Weights of a small GPT-style language model, trained from scratch on English Wikipedia: capped logits, a variant of Adam for these matrices.
Each number is 128 + 24 x the weight over its row's rms, rounded and kept within 0 to 255. Layers, rows and columns count from 0. Numbers have three digits each. The size before them is the row's rms in percent of the matrix's.

# k: layer 3 attention key, 512x512, rms 0.0444, rows 52-104, columns 384-511
# q: layer 3 attention query, 512x512, rms 0.0441, rows 53-104, columns 384-511
k52 112:127132155139104133172117119114128113113130133118139103118143119124132137139143135156145109128143122111130093141133149132099091123127123112125168105139124123136097127106154101118148118128113099116128141127111131115171099151118152140123140149112121142126086129168103151141137102167147125089176137122119109109105117180140124121177148084122070091105123107140120099125146140071136190116151
q53 096:140122128134125078124133101107132106146093117124130089109105108123121113101142152117149144092128162107090114093143098107123159125158118117090134082086127123108126140124130195159134072151157140098052174151113151149088094107161123199132106139125154171118080126132152104092135110133102135126150150157134108106086138098091067145136126100106138111155131140160101109085129159109143123089082
k53 105:126117156122120145117134143141197184115111144086087136121151109137140134152087142090120132133130127167144101151122138132134091114103111152114152125136146101109132116092138089120136134055133085133136121146100093134095124146120143070068108128091159152152138093131128144121146133150135087165122061158125139160138145118151130129144122129176124163146127134165119129113163090183114100113142
q54 104:118140108114156120135151092161133139140120142154129118119126131136152108167144089155121125114156094143148143100103132127142072105095107159142156189106162103151164119157166073097110141081137166087128116106155120107125123124156121123115167090113142118121120115121081174147141066183119140071130120125117148079123141141144102155162140126156109111115118174122110127157114163102120081157146
k54 102:105127119170123111138104125165150110126119124135159160108165134150068145153142146169120121157170086127121080147113137136097135121132147121158144138116132132098074131163116119141112136122096132097120171118104174110152146110105191111145126132142102157142119138140118143168090091139146127120178125123081146148103120143104140140128136123084102107142104137103113115105085145080155181126140
q55 097:159162144122102159138123141115120115150155119103109140111064096139106120084146093138116133130091162140151116079140087150121142152117112158100134140091090132080109154121097170117168129165136118122131153136126138141132109169147091169194128142108148132109099178134115081127140140152131160150140132118166120133148115129101137098083109146141118123127144145161135127137124140091102085093139
k55 088:148129146146127159058167093140143119119138096127089119105102097147117129142139157097116153162158116110099121147072134113097147079124116136133142149142149112163169046095181095139128160146126147134133095116155096131091166113142123126097143085168115159139143115084118114163149095121080118111119121120109166155116118148141101132128083137160122129141147113136096139152150163131132117152133
q56 114:148147134099097130119150181102094100125158121103105122120157114128126097101130124101139113133088150142141136160131113136131151153131140111110062108142083161101125127090126168105140105122111118165154139146087137132142132105153080140163071117107154086085145133131131102120130171101101148164116119093151106139142127115138139117079123123147160162122139118114119139156117118137126097082110
k56 090:126162129146139181079163119138141111132114125149119117123125109126149121113131142127074130136105174142114162157113125111105152131108119108103111124134132128144153098099177115165111152107154167153063095100147094132103126094124076147153136123135158165154116145127103093163128123143089134130076090140098154145141134118122117143153132139151105105091124070135122165151144155129110072155148
q57 113:135127118107124132085130162145107129128171141069074102143151125135107129154144115098128099152096138152149155122094132107134122136131165117122148121107127161109149122116130144109108132079101118109145119155080144127124127134129069121134121117143180136103152161101109092137090120131119133187093108114160116089158160105147136141072118127158157183139156115160150100140137133124155054114102
k57 098:145145162146138178099168104112156136116151116132101135108125141157140124104133137098109155118136149148095176142151119122136149091079099159086143155131123119167143051132140125170118140152182153158090120104140070147082110134138104128138155113146129146155094122152128116126155145165131150122093123130156174147125118134155111113168126132162154128113105087130134149139145115128116084142159
q58 103:109121115132110113132133132128128145109143145139113112120090095139120090178128153121153141120091103131103083142160156113150144122113143206150119148124094099114100179127118148142117140114147155101181175134149107185145161157139178111100110128120129099201150147122173128114117092127120134080137110105103088154045138117140113132128122093115169120175119121109082146146140134110158169121121
k58 105:116123099088138100125098151139116156152107077114129110133116113104105112137139115126153108131160108096121126121094111123104140164170133125166122145147147123127137146153077127135141140113116130137129116109114131127147144149161086099099151114097099129111130141116122108107112114141138140153148128125149126117121148097109144140121133136108127141125101184147158111127138119112125121162149
q59 089:163165110102145132145166097149132104126092090162153150111091118092147132167106141141138112125146106125117121135085119135135123126142099115138178149109168081171142129171147091124164124142180147129122115097158130115099124115158127138136169082122117158170130105142090122131167143169122128072126122160125130131127127130143114115146160103125110095136159138100140159141115160127127132138167
k59 112:147135153129129096161124129148155155123115137120170161126126149146169158150152145154132145125136095119134101128128153140141123135093134153164133106104143106135084137113126111132145104124096154099146170159134197125119140139120217111092097149105102103143125133122114157134157100154152108138163138134082145161102140133114122081143145122113093154117091136084115117113131128092151179102122
q60 098:128165117152171120127160133161149099123105098137154138140097062132131127144145175131100113109183140116115096069107127135094129126137082082153150126088168087122156106146158132147149153152168165112124146074160124129120104072138137128111137109118110144124113111128091112155167105191138115101179141115118144140129116124125089128133152136146107105127173139118123162126148138152112139120155
k60 139:143140120140187102155144111144107135127083106119188142131158125140162139156119137151128122085149101116173085151138129109105107145137166131150167134139153097113147159141157071149110109114127149134164126084139164099123134138143146127081144129131088150138134097090121156146146110151140123114148140143087136163143157155116126148137129113094070148132087153086119124102124120135122144123099
q61 109:119110143132109126108135127123117118105136124128109141150148126192134113094116132086111177114114161150107112114119113132128107130123144113130122129125091116097145153114129143122116155119100095141124103133127137121132060130138143148132094133085146129135098114130136126133116098070122174132127112109113127163172133143148118127102105138151132115117131151092119121096135138134095091142115
k61 114:156138138161081132077155118131148124147120103118084123101128166149111138102125118161096123107191163139145111147118167092116164126152103118100132129113151138130141104146158082138117183124137150138127125132122112077124132073129159119136108125129175129133104135158116120169140145123111125136124114143141168146124117126158125127137120107143149156129160129106103151117118153192081088104136
q62 117:098134129146124135139065117095114122142123120175170136127141132141135155106099130101094124141153176178063155111071156142143112147096151095145151157178135138120164120116107106124161142137161137140090117102133097114114120130134126113130166107156131130144096098150127131110108160141153115133118138167132113129181073141162130116111130172121090088109146178085161129101127131128093131122153
k62 103:120143125112137133113098154157096139151083174124111145160110131124168130087105115109114156159144155099119121095156136179118115170123133157159131103115139097092118150117122140122084167150071132188152137125126080105135097131098154137124152154098125105072149144121135116090161118099115146156131153122173117141139153131138160108130111150133147120136146179079154154084133130108128158085151
q63 105:082104139148151117143135143155139158104133138098064189119104133163129119138143120136148157150110114099135117123156138111128150120116119199128127127101113134138153188171092167194110145089122106124140169153102130123116113142144129124129148158144114108144153128101124151126119102134088125102150127128142182134149153134152115119116129122128092130081141132103092161118141093158136121160112
k63 101:080131126163129092101123131130134132122179131154115095117155087155080086152137112162141099159184154117112139143112115089091117180140086147133139111107122134096154132086110111135119152061083101151176137061115128159092138169129120147110135103144164123118103152168153122127099123109121119160134147128159133124143139183156123173148085130129106108063105125126120107120140172129118113114137
q64 098:169162130145154139113113091155125113170080108157135142152124123123160146127132123174157089097138115102163159117141104169120075105144101140129154087117158106152122108133136127170139083130147139137117124151130107134140136096098160141160127079121092117121140102155115154142122141130167122096184154108114106156120110156138139127132088142133110112139183131101156118151068146169103145166163
k64 109:119124071124110151155094127149111140086111143089170114152110113141127116114150122128153112120132146110120119088139152188127094147129092066125116126135105087092140149147142136129141103140121112097112104169130156075144106121116111121133113112128074122095150140129135116113131129141092116135167138136152106146137141145077131121093131118106115160149133148117133139060116155104138160104140
q65 098:069128110140119127102080129152170197121113130112109117107082099136158099134134148129101136144140115122137122177104162112122132158108149165193126117112166165084137150133141144145143140117101087066107139145099164149119116135143137111098142172118175117133103129124110130144107083130100117087112123120145176108153120116130106156152109142118131143098129116076108122132166173145093132112113
k65 114:118116121114136139130151152134136177131143112140081114124192113149152128165160122078120111151141126167137138148104112133132132141120131140120129185111099146133160123146115128126138134059145135117135108128106091128109132153143150126106161110133157112128120114172079140140155119147168122142129111137162160125116144096146136146143139108179124143121099122149155145155126120118121071146170
q66 106:117099159112113137062117099151114152148087132077108109089109134118107111140064142113170125161125164094134117170140111133133111151163099124117132082091128096138160104107122155127121120110074117107113106144103165127138167114129150172162107106122163165147135103110146086137117066068114129109084115134100111122133136102105102122109154114111138173142126104114125111105134149094130119099094
k66 097:147136112150119183124176118139182116100135102151133125129114136163136121085135129100102193162120144147101148127102152104132102135123111142110161149112112133120126095111163154108129127095210140130090088124134118123142151109171165101142103115116176113169115104172123144129156129153157134121143090122105157105117149093106114108116118080128138154119133102135110151152099099146114110118129
q67 110:123091091163127183122163065110108083145132118160165123107109115117147162123177109174130128145098118122114134054175120083129119113112141112097138137128100111095121122112141134140109146163124141159121104132163164141105075093127081151127124153107069126137135155141144159181158146130116128149173163118136127141086122123090106124146124107118148136141153157154121137125134110179132100127118
k67 106:125116171111131116157086132129132141131154134121073110164135080109135110158120102138146108139126129123194128109101092152141087120163123120139107114092112131095117191137139154169112126147099104120139143131118148126130096151119133137156108153143091143088123161126152138129094121112104139153142147190187105153136115166123140142159119188141100119138175135140102071111151132163098140109137
q68 105:095140163155145159138114101141159130159100113140109130119102121096130133152102142117126125110189119107106113116093119165132137141098157171132181104069136068144152104159119166141127132122174152092150128124125163122108149102124166162108148098125116161150142142152113089109121112152133107107160145128120102112124080115113124138154153136118079102133143097122118151122134170180104119104145
k68 106:119134115143169151114133087158165141097113161091131117100130082168129123169089140121152118192133150128078137094118145108146091152143077109154131120074148097135147101080100137081122135111123081103155128112148139150166213125115127116103132132128151135128163130111132110162158101152137156154133099187141126090149137140114134121147104084154137119104146136118105125105120098134093121088129
q69 096:171141113138138110136087130105114119134086144148136084064148143112161106148150152147146145095134149125112120162113129080173127125142104086139157125123128101111097087145148132160134100136109130111119138116167110162177200091146174162165079139141138160116116060071148101110140113143149135085089128170105097125120116126113145161117138131106135165141124113118120133138143098086087166108120
k69 097:103114104115128096156124155112107128115135149102139118159136109121128117101125115133128134146129103119132127127157130169127086139131151113131095134145112140145117145133099158108127096118108084114107083174134117174148094133117121105126095205073157158088149118136117097135136137107123080126126154109131155142126153103121141128111163088131140113099099133112171136167110092129114137114111
q70 094:127128147127115167106137162118129095125170151131118130120150149129172138163137115113116136172125164113119114161107100110116174152085142142113107132098142126073123149092140113135060169107094125138130121133120153113149147192160097091127137173129140116180135163105125115108098156140150122178145109103145123118108090117167126129158108125112117169106131136180098095097165101076135123135137
k70 105:123134145111140129090166120097109119122125107118127119134122142127130067122118149124128139067171162158157147148114135088154145061099139132088142127122125134143150107177128107163085138150131139142137110100125139142093159129117147137118136145163111129165148150088139081143111200128113161146112098134145172157129139119162140148150146145193150130144103146147109170163110130146140132153109
q71 097:107115156093111100135125143169151185131095168088106089098130107145100072143132122136167135143139157131133146176170136177113085157138143173116144110128130147080139141153128153106116132121096133121134153144089152098160128140142132156141105163107157124129160149123161138132089101089093117133108135125127170138084152132106111123134162110116137113114100130129101099067126148148144113127105
k71 090:156133105146135170120140140122154126144175117147112178142195141120130133109129149123170136116154134136153149130107157121145153116129095107128108130176133120129110134130134111129145129082221129149088101149120115086082150128147125109126146110120152139151090085145133104136120120132102126134094104132105174090148134120147105118130102114141154119080117149144152129158139176133181088118150
q72 108:164148140146141105150127119140132134109109085132152123101119117108121133120125165155140155096167158165113111112101126171123084146138128111166159075146113102087115126129143137130105098159106170130113131146115114143173081080159156136121120133135145118099099144137163125130118103084140142117136130142136078150123111140113090120124181166110128116135097152072131169092131134088088180100148
k72 106:083143073122137140142158165140118121159119139101103127127143133131112137171084097138122091148122149139136112122126116175138104189121129059171120123091107129119111162125064129132106104113158119059143129144128136128149103117120103132148150145072116147115123134157116133117125117144103134135157138099159094098144152103139149136152145044113129156149118141178117085137119098105139137128160
q73 094:128149118121150143121171126134089099111155110159146129134122149117148130150120114143162105092068100133120145093151128161078138120098111112123134175094133093150096125166116142150147118128147169139132109108172135123116098123157136107117199138135084097117115141135096144124149132154160144114149158127133161118081147120125149108132130133143105100132087119133113125186156160097134122176159
k73 117:166136137114132115165080140122083096118141148122152124147123118103117114107128112110151111110096130047102098126127155137127156150137142134138096105124119129069106166109107104102133107156112123116122176119129167125167130130126107117121088124140089105143136152128155133120113147122104129143145145128129094145100126148099142108115128131055099147173133088167094095082132122079122174098100
q74 103:152186159121156064072166114132178128112085119117124171137109109135166115078119129144115093165123156105123093160149101116105151101083114131064136114121133109159164116117148119189082110119146137134119153106128057107160088130123111135115113149117165150166106121125114116147132122088118166139157135154140138115139150145111115112167086137123100154121145134172140117138096126113119102116112
k74 108:087156098085170140176125141118104149160167141132180089109120093105085135133128099154103115129169154136112123121103127131143093123133133086160138169102132120094166112135163136129140163130129121124115080133124105127125141085118109145159139107128129130137132100104100083120101117158109077138105134133170125103118130135096084122156094133142109139106103141112104134156115144189136141140142
q75 100:113143178139107125185147143109148092102168162129157120155148154151151140169137122162128142127109068169099098144129141129111119117125094116122125160146123152140170131107154099115135154119114164093149122145169099092138147132100131108120130110144116114076142095158081132152140166164111150073109086106122114135118130158116145142088135108125126129141121130179151120140125138126118164125146
k75 105:121092116123117099126119153114115142131130140115178153154133166084119157105141134116124102122140114137158103132172136118154156114101146178190086121129168175139142110162124115108120104148125132094157149083136109122088135111122123132100122142104126086133163137072131120127146122113203117131158107115110108144133097125152101154147085134131162120121101129100152119145086129133122154129108
q76 091:107122164155104112160165150163126129112166160068132138135137127146073158113147172184127119117087101152158122096182125155112130139102132165114123108125118126113132172122112164116108135111106122076157153202095123147115125116092134157176111159117126081108153154118140181139090107094127087129146109133107124137064130125094127129122162167120129114066164107139089101109126154162119120134135
k76 119:125104134140141116065157117110098125100123130135158129143129135126096123128091131144132116089184150123152140105169113125094139162119123116139199127115126131150164087180112085111142145122153138113114080092141186110158106120125115122102143052149091154108112153144125172138122089131124126159130146095142115074170152136147119165115114118134135113121148134191108113156114135167153104192156
q77 093:135122151169070107111126134141169159114148130090068150101139141158094122144125125121133149154147125111128096198136134146164165071120140159096126088114109101105112138151124169171094147139109100140135156114081121163109146158130124143145142201105110156125140152117121155108091089132136160126133123139181097090126129128152137122116138148128115160110080126152126160085152112082125141120145
k77 103:096108083127173140110153085118132103117138153157110127162134128138099090118125141114122128127164157134147134157103110048131105150132116111142111137108127116113138094141130139124083100123136103181131065094154150136124121102150116127128133065122163120108119142135135094136129127123097126097133119117152140116162146109164126159149121121140142139093089119112104141117094155178117120196146
q78 106:124157116095174108132098157114132143126100130176157111107119145086144153166118130136136075119112180127117112158115128140095124169150104060157125130128119130090158119139137115095131138138119169137168120128162122071172156132118143121119140124154108148153143111132100143144156134133149139126102137125122120124168096130108098137140139090101115136145119119134107118111165132145141128156174
k78 099:175130125122115129134110128126130123147110144141119121132131163131125130096163138152100101132081108170131119163096148173132137143142177111146049123143099155117110158163110138092124121133153130140145142162157131153146109107098138138126130171110118117127173115118122120085121159146124118164139118123177132130080117128119112141084132116099154147165127148169152155129096095087146155127112
q79 125:115128150160054142109137145129143108124178174092119128132157146142139116148095142083125140122102164141119123134119146165128107135098118162083096120130119119144106126103113129122134129132117130111117148123077095136154138136118139104189120146110163099140114165165127090128133145091126087158103098105121144158107129091102141091136122162155146111131120083125127134175103162080129129106125
k79 090:168126132120146146096150116133137134101091087113130153119122108152122122120125148120106125109152133116079120167148125108099147078103115174112141146165152075155154099146188132133102114126134173127099113129160110122104130127142131118102126118124101131156120100128114121145141135162108153090101116119101150136152130116188089130108099112148122136108102128112101135117123131097121130128160
q80 098:131114145128151124175117124091131114120140133172162195137100129151137146128167100126106160132133083110113142135117154084123085073119095120117125179144102111128129124129150132101140165116111144159130102146160084138098112143114140117107148066103160103128121127133096117125157185158083102074096109155120130153171106135176147143202133137131142144111133170076141145169137165063113094144128
k80 105:092137120114100133100052155141132124124149121162081115112128093124106124106156136131137148152203144148106111082145098132136125129173112168157109124127168152112122123138140182172121137142094115121140168122152130110117114122120140118114103075117116142092129122128106110144133120092113104130130131135130108128143152130166118104096112176115134145097136165105146142104134155131134127148125
q81 097:086099126097143110135115155116113129134166104140123140149108125169104102122158107137144086133165124133114132175095133119112111124113170133129102156132108152100126146078143107159078107132111142162133100143098131154134135135124128105099149135125103132128138112094153147090115128097160169151121111160166097136127103128118138118122075138137102158129106147104168102102134115106169167138148
k81 102:133120111114113106132111139112141107165164154135114129138142124154187098153104107084126099114093166152102140146130141135181126090095136139126124179148190140144139134164107099167080156125115135126119146115134111105107100125086110097152111152130119108138092159110153135097108143157128137156147113143115094152107110090155152150150142166136160096142129168111152106115089127166123119115166
q82 114:142081118120089147133150102092108146123155178113143116153165155156090130106097161126162132178135158110118125132124140130107121134135131158122088090114091171131087179110106166110130148200143129119152150141106122136140117131111153126125110146106121109143136155162167083087150161097121132144112094106125110182137119089141129122102124138129148092144101091115109148135059158106110148105104
k82 090:144109145106118172114151129113206140157165115133128143148144156133112131120121167134100114110131151157133146128106127090127109109117124171107131138145159122205122073101142125157106173114155132115116147119111103075120206152074145130104137125097165127127132123160081101179136147115127135155113113132120133153140112111161114117116139140134130099115110081142120105155128132152133110161178
q83 099:114119133162138125147148147106108067129183138151161097122118131171125136132089097102075141179120142143114133093088142139135131161117129106144122132130111128117105172116104119144096133138138167146120126138103146133104101121136094124126169140093107139113129137133088107120153161160108125158163118094148120184111104104120142111129125127154095143142120127154078142118132098170158124145143
k83 105:129136138114154103102110113127139125119116115109096142131096110107143145143100128115091143134105125091170104113145116135114138138095105143093106128104122142131126131127122122178104154119136176120134130111101134126149122133109123118078180122152130170129124163141133106131152155106125161143148107174133107100141103139147151159135098148154140122169148097140114147125138136143090128116116
q84 097:144115157125055126113164139106133134093146143112155106120142104133130136134118130104144180111133147127140094138146093119131128135152144162074110136128128164091110131100079120149109132175100133095161127175128122089162115182103117141142123157121139075109103148127146118076150164106109144139122129120147078172104088153143108102107112106114111087141088091105082118089133111130108182128119
k84 101:104120118123126152133162115100131136138100110125170141143117169111113130107088174157121120125122121088158113136144150132143121121094088137103117111171142157177132143126110109141126118141162159123115127157093108143169163092127116145123159090109132116145134108177096114154130139153083156104124129095094132145129119117184137162096141090094163137176130129145134117145135099108090154132122
q85 108:170137132119108175184124082140133134120140128129131111116130126092099155119143173086166149115177131164113131102105110157125066123114141127144124116155127096139135154120123104118098123121151095093150124156120113160138065133132133126132121134099165151147106126157109143119138139100153093137156135105147120126165139115144132147148133153128148147129130157102176110159133167109080121104158
k85 108:140147117101128152140119145141124169142165122146050147121133135119115118101158160107120120099122152122122149112070117119094125127151143142115163170143137070114093076108165139152110110137150176126090119129149108091113106128148129104122111114099138156118132124144102111102143130168113124124114090139119105179147151122123129117109139152165135174146102129143154179144114101125123072114140
q86 107:082123134128138118192069087105102134116108130103143109143107141133132131139100132113166141146146192116129131161152084102138117094161087071109142127130139134177110132128105155137148113107133164103126137126121104140139093109126120141174119102139172131157119111122080121149136142132155126153120140154152143140116121129134154094147158099116160143138122110106113148151118097089124179125072
k86 103:089143132093116119125131125137145151124090141126135139132119105136110133152177137170123172144117085136100106068133152123145056131100154121116138109126120152128119097078132154113130120126095110089096163144136154158122160133144127118129108144089160140077106078129143090090112149086115125121144144135115128101154132119159121139092086120148139150114145134115149127163133135117117116090184
q87 104:148116134112104098092164133103105129113150140145127099106159097081146084125156145129138102063103139128135136156154140086114134131190105122123137106112088135130121126122105130117135087168137145144102150119150115139167177126120136119161102136136101152129138089113172112143127138119118135101089113119102084155080143131094124109135118099107102153174096103135119114155165072111186180123104
k87 116:090102101116091158176112079132140094122110135118155143127138157114145131125148129124140122150087070103133107130139127163132150122139132119125086111145110131148106163101122129146116083139146111129137161184129115118161150158116102130148118162095121107177112127130116079130137115186096112096118149148092117149099126125120139116114100103086096120146176120114187088119113090116135165142109
q88 097:119160125115159153151135129075099082139162099201173127131098117122102126141110111121094155112132129134092145092086143144167074143130143082186121131101140080138150156127128106110168107159131137158150081148178156093118121116124147141128153081133115113132122144149104130156106120139150108099067114123076109121124111153114127138121156135144133108143146152110126134157141175077099113137119
k88 108:133151138113092120147102135108117139120116131126111116138109152132164151097142130137133134175127121156113117115147122160153107142152162154120087129120096178114095149121108098161146159145145100143164167140149136153164112131134141130118076106141128147098161121129119144119179143102156122139177099140140096142135119096138136116114145101130163143168152133165120134124135116111121121071137
q89 104:159152151181101127085113168125156124108138136104104108103153137137168141163142116122123100134092117091123098144160142132146151075122131134071130119125086124126127162146131145141084133097142107124102112172121136135111089127132108142153110166097159143136135141119160143150116091132101109159123149120136114115106130135114136130141158118128152154142123070168121087109139122155141126105118
k89 109:108122105071153114100104089161141145087129085132095109122111139107102117144167145121128139136140115145135158134140114094118137125125129103128121147078160135164150123134193102114151120115130117151114093132120152135126135097142146130185136117136120115114110152122165103160108094119103129116085100134143167085117113140147153141149136068137148157089119140163139144131108117145114100193134
q90 102:105095143181158125112128088130135079096137175138135161154105143156135107137090088116115164174116139147108144132129118108174141089127146156134128119108102135145121167147112167158139137188162147119120146144086114103080099127103068147138134124118117134144118121179102140082114132143135093127121162176132148122143130146114107146144117159106117133151105136071066148113111183112132153164124
k90 099:147117131117153126104136121117092122158139154150133128119133156100109119094125120133184097132160136109153146076118137150107137180140099129121097081102142137125123132119128130126166125131098112138116118139084128118147106110101120141143116100141137111119132117163154064119169131111076111123119119126119176136141117116164115113144151150155116144119107132147106130106159146143112129142112
q91 108:133135114120170075143168082137116119112149123126124131158129119147090145124134142170109107120125089124159162101152088141099120117136155159130144115111141129175129157132134135158130152115146132121128096115112145128104131101093135135122111150126091144109122079161106134134143114126147102105158131084096129153133132097129161134132167144124097163123156143134151132182107132169162159138105
k91 104:132128126144155115149123091121135129131126123120145155120107128110140138128142093114141106114143107092145148128116069124129126151096099137085141098130123137139136121116094132129131178136127111119152122094113158132112116189106062161128080115120094122114133082097125147117120111196161138157131158156143110141117141153119134150106103094154090120105144083198093144122116124115166110110115
q92 104:118194125194182152112116148112133103114192102150155116125121160134133175134119126144138092140086096126152175096150120120133118129102204128145149124131126109125108122137107119123135113098142126130149137139107160114103088116088107135134137128141143122114091128143100169135156164160149075123114191142168180145124119152135127087109160152119119080128157101134145096137157142142140110171153
k92 102:160140146148116122163076086100102144065137135101139060132133121127159106150135149136106108134115145110135118117179119134094122113115135140107116089119080121109108163129149112163142126124118094142120131152114134110130100084115120148154146101116129168115106130126156154111137125116123109145146182131134110150158129167074134111099120128093108130150160070156103109080135123136128140074111
q93 104:113117152121186140149158138096079061139133109170146130127101109105128134163127104159109132150135169124113079108128125119135152136147104096138138143073110122131152128169108124133155097151157177137127106119166146147148141130182083111094137099166125122145082099093125112124084096168128165129103120146151133104110140091147127111123147119121144097146078150170111147139156119102137131167126
k93 108:112149133135142144125102117134091139143114140112182133108141129078169144124126108130136132133102137117161095134152132137172115101137148123155094127153125126110106149135112144049147112171085083142156156141118112151154154128137107148114128172126120095147144120075134096120107126101109107158160102134135103108143127142124162113126146096108127108154115167178133154122143097152136147106089
q94 099:126058124142113082082153129103107154125124142149107142067161118166126117134141140148077104148144143088133104141135133101095125121162131126104108093150132179096120165095124133105156144128112112151159142147087147123124142112139113158163069150148152153108136144106132116146142144108116144160133121152151137155154154104126132103135147128140154119098102137134111121102132119153162122098118
k94 104:102133151131139085089114122116162097180138115138139125132141166155144116129141104163108127098164139120155127131095122098110123103115117112140176110142165121168161123097150143205088159152167131132113129125141145131107141084152088126129152130151173140123117116134084112122138137126088136092135153173136173131127117153142123142147100112132098082120157130118114142140087106124107113185077
q95 103:155125133132109136116130141133106129085149129104117134095141130108110135106152192075164137122102145137139129133139109145150127161137092135145115108161104135158094144142079155156122083173158105090105159136077117140102139111156134188165125095103133134094128111145144103111115101105109145134092143130126086075109101082103114119091117133107162138190049101108117142108106136112109181136112
k95 103:099099118147145099116156105146109132122133123164088100131147162128093136166106158138118166153137087096100152162121120116103156182142140149111110107108139150153112129119113128075127106099140161104123110134130140123141125132123116127113158123129180137124111153144177132144133127154115058086111124129124139147173190149145148111127121085097113133123126078120109116137144116107149119108131
q96 110:139184119159153175138122093124133117170095099143149140135161152114108141125115144155130144122179167126104108129110112150137074137168109083178131102136165126136129063156117102125118089120104140106121108114152111123162096066126137162133145061140108172112084120143135150105118146123144159113159153098124122127195108143128150107113127138105132104143163162166131100114110128127115145118147
k96 115:118125119146111131120114151115113134134093120101153140156159111120137131097133111161106133131136149111147100103137157161144089144149123086113091121126079118078117163127136117086141104143083117115144131181123136126187073094131128128138076150151134103106160102113131122141146165111131127124156149091100106154182129132110130103108138120100106127136145125110110146100150099123120161083113
q97 117:142152141149162155122085101131155135132113133106142132102124101119138137120121102127138169130156134148150172119127108114139070151114148161117162112172166116151143099123113092166098145095148101096136130159124138133127073123052165153138134132142140195132170101132111156118129128124124095105161174110123160153139119177135172128131129120149148131072167115104129102177106162190114109118117
k97 116:123128148137112124142096134137134130063106121122118164105135115123112070110160133107143139135102124090070082084143133169112140081103127160100170136142129121111124158127118133115175121110136162087091084122129122130128074078172126156140112102160141170116107120166148166109161128115175148102150144104109167155145157124159122081155119100107141128113149123091105155109139122115127094088147
q98 113:150137093125108091119153102119143158135109164105104132156121151137110165094140141131181143155124119092156082135178166093119133087090129152089107128141127152092123124127148133136140152108081094131118160117095126131110100177169133145110085146097132141085132136115175147115150148126117160105136107103135107129129167121149126140139132149121165127121148143139141114127112136119125117117078
k98 105:151129158126151140107119160135095123108164114173141154145114152122109143129147075111137135111107121143084129139103124088148122143143142126129133135144142155116104146101128146133133129114151155144124097071145136109125133146161154111137123077128173109091093127159118130188111125131111130115109156122104098164128118108164119113121135140107150171075124082113105080173128136153141142162148
q99 097:106123121102100124102112137113113142122135171088100153107113120146103120122152143112142153134137178137128071129132111105129139157135141125135118133175113170113146154113092136130104130138107109117156177148105121139177130165090156126135067162089154141098153103104199124118119116091131142139099109145144069120115099089131124113102126117104167153149119112130124101096148083138106158127116
k99 119:126098078144132133060167123138153124143143144172099140134159173165111147149111143101091126136102159203134131145127113079109121128128111109128177150134133131158178142118126127137088144077143132161108097152119095166115161148125127109142153107119162122129103125154139122134083136124111122145113091086143150116172159120171106151115140106138175130124113141118156145170105125167127075139102
q100 103:110164160128136123121126165099144100121117129134116124125116112132108100121087102151142118139146133090097117188150135150098181093099118113106064107159142177145111093122141123096122140116133115149057135124131089116117120151118147088199126114161138106140122141122114141157145167108105173146142128133135117119140123158104169107114093124133153111075105085134098132120098110110105126126122
k100 094:111144122137146120087121096115100129165141120124185112117108109071069102117111136175106158147162140118135121115166138112122122106104140119134083093133168092132142120119208140164143161157144160130126126069113129110153128129135084124154157122133099099168125125135134139139130134105145139100109149117103125111082082111157125157140116163138163124171116124100102165151108147168118169124129
q101 104:127103118123140121104091122125167139136113128158137145117102110149138175145141149106108156066174147165129142124108142089160116115141130098104173133123154106173151109162144114145151136088144118145136106138150115175133137128113141128099107082141139152171108098100099118148100102148125141119122123159125130136139145143153114146162135122166151153110124201125158152166140146132126107137137
k101 096:156155092105154139141105152145119134120106128081136169112176123138140131105156094091141108120149144171118098134091127172122091131129107126195146132154126086088127109144115125106122138134093116154120145114160109163093131087131133138149110134105161110113138111148157109097133114087112104121124145113134134119147135117104112096148117139113141123109145139123094147108159101131108148087088
q102 101:139158122126109148108135110142151142127094083124145108130118117141183111124105138140141101133127170134126097168101131161160102123151133146141162121078115116122136144189112164124086106164152148112113136130139128106130123139210116129130135116103158129127106136128111127133066041125132136118129146143159124082088110126126123119124140145132128144186101157130154143095130115105124127132154
k102 119:153112058063132160163123118158115135099113087083083153087149150118125142140129142103142131128143105123115147165103139165140131174145137104126099145112105078107088116109127095107119077111111092133125142172112087115149159084151119118130137129072172104162113107159125063106125117157132132102125114159154136109086149109085098132101142102159108160142111124136157112141153128100140113139112
q103 108:128091105113145116106122171183128140109105115101131127059107128106097110151151164107095122091167170102115121131090124103126127142128121081148161094128147123132161123165133141123115143127175120134147160107086144089109142124131145154143127104121125178141125103103109103171109096148095136103141112159138121097151158090117084116111150128161118138113126159118143105101117128182119088131109
k103 111:125143119125177122122130108162142113125138150147130122128174143160145162130133125152095138111156116130156128135119132141082124159140103133165155123132127082126113133110125105129093069124145130160115116106151099132100111072135111140138185123125113147149139094126110131099167121128136124095160169160141093107159171110098086172126072130098074135118141172094125168131123106147098123129112
q104 107:141118126155147162123121149137122134167113093140108132130134135099117150103120104165138123100174126140098115088099138163134108144064118112166167115116105111132118143130134152152127077139122142141090132103105123105119094099139116159127179117184108161083090118152105148111120102103133143135148154109110159103137101117128135135113139162131107094114140144138143140068155165122131138159146
k104 110:123121098145104137130098107149094124157136100152118063118132122116153129118109127137120107141126114098099100121126129160139119185169134090138128066117134097096092171105135111107152111154129071091146138127137146137121083123165088139143143146128122130100093140099159115121129105112107114080182158132155099095170119114118124156189129089122105156134108152107120144085141147162105151109168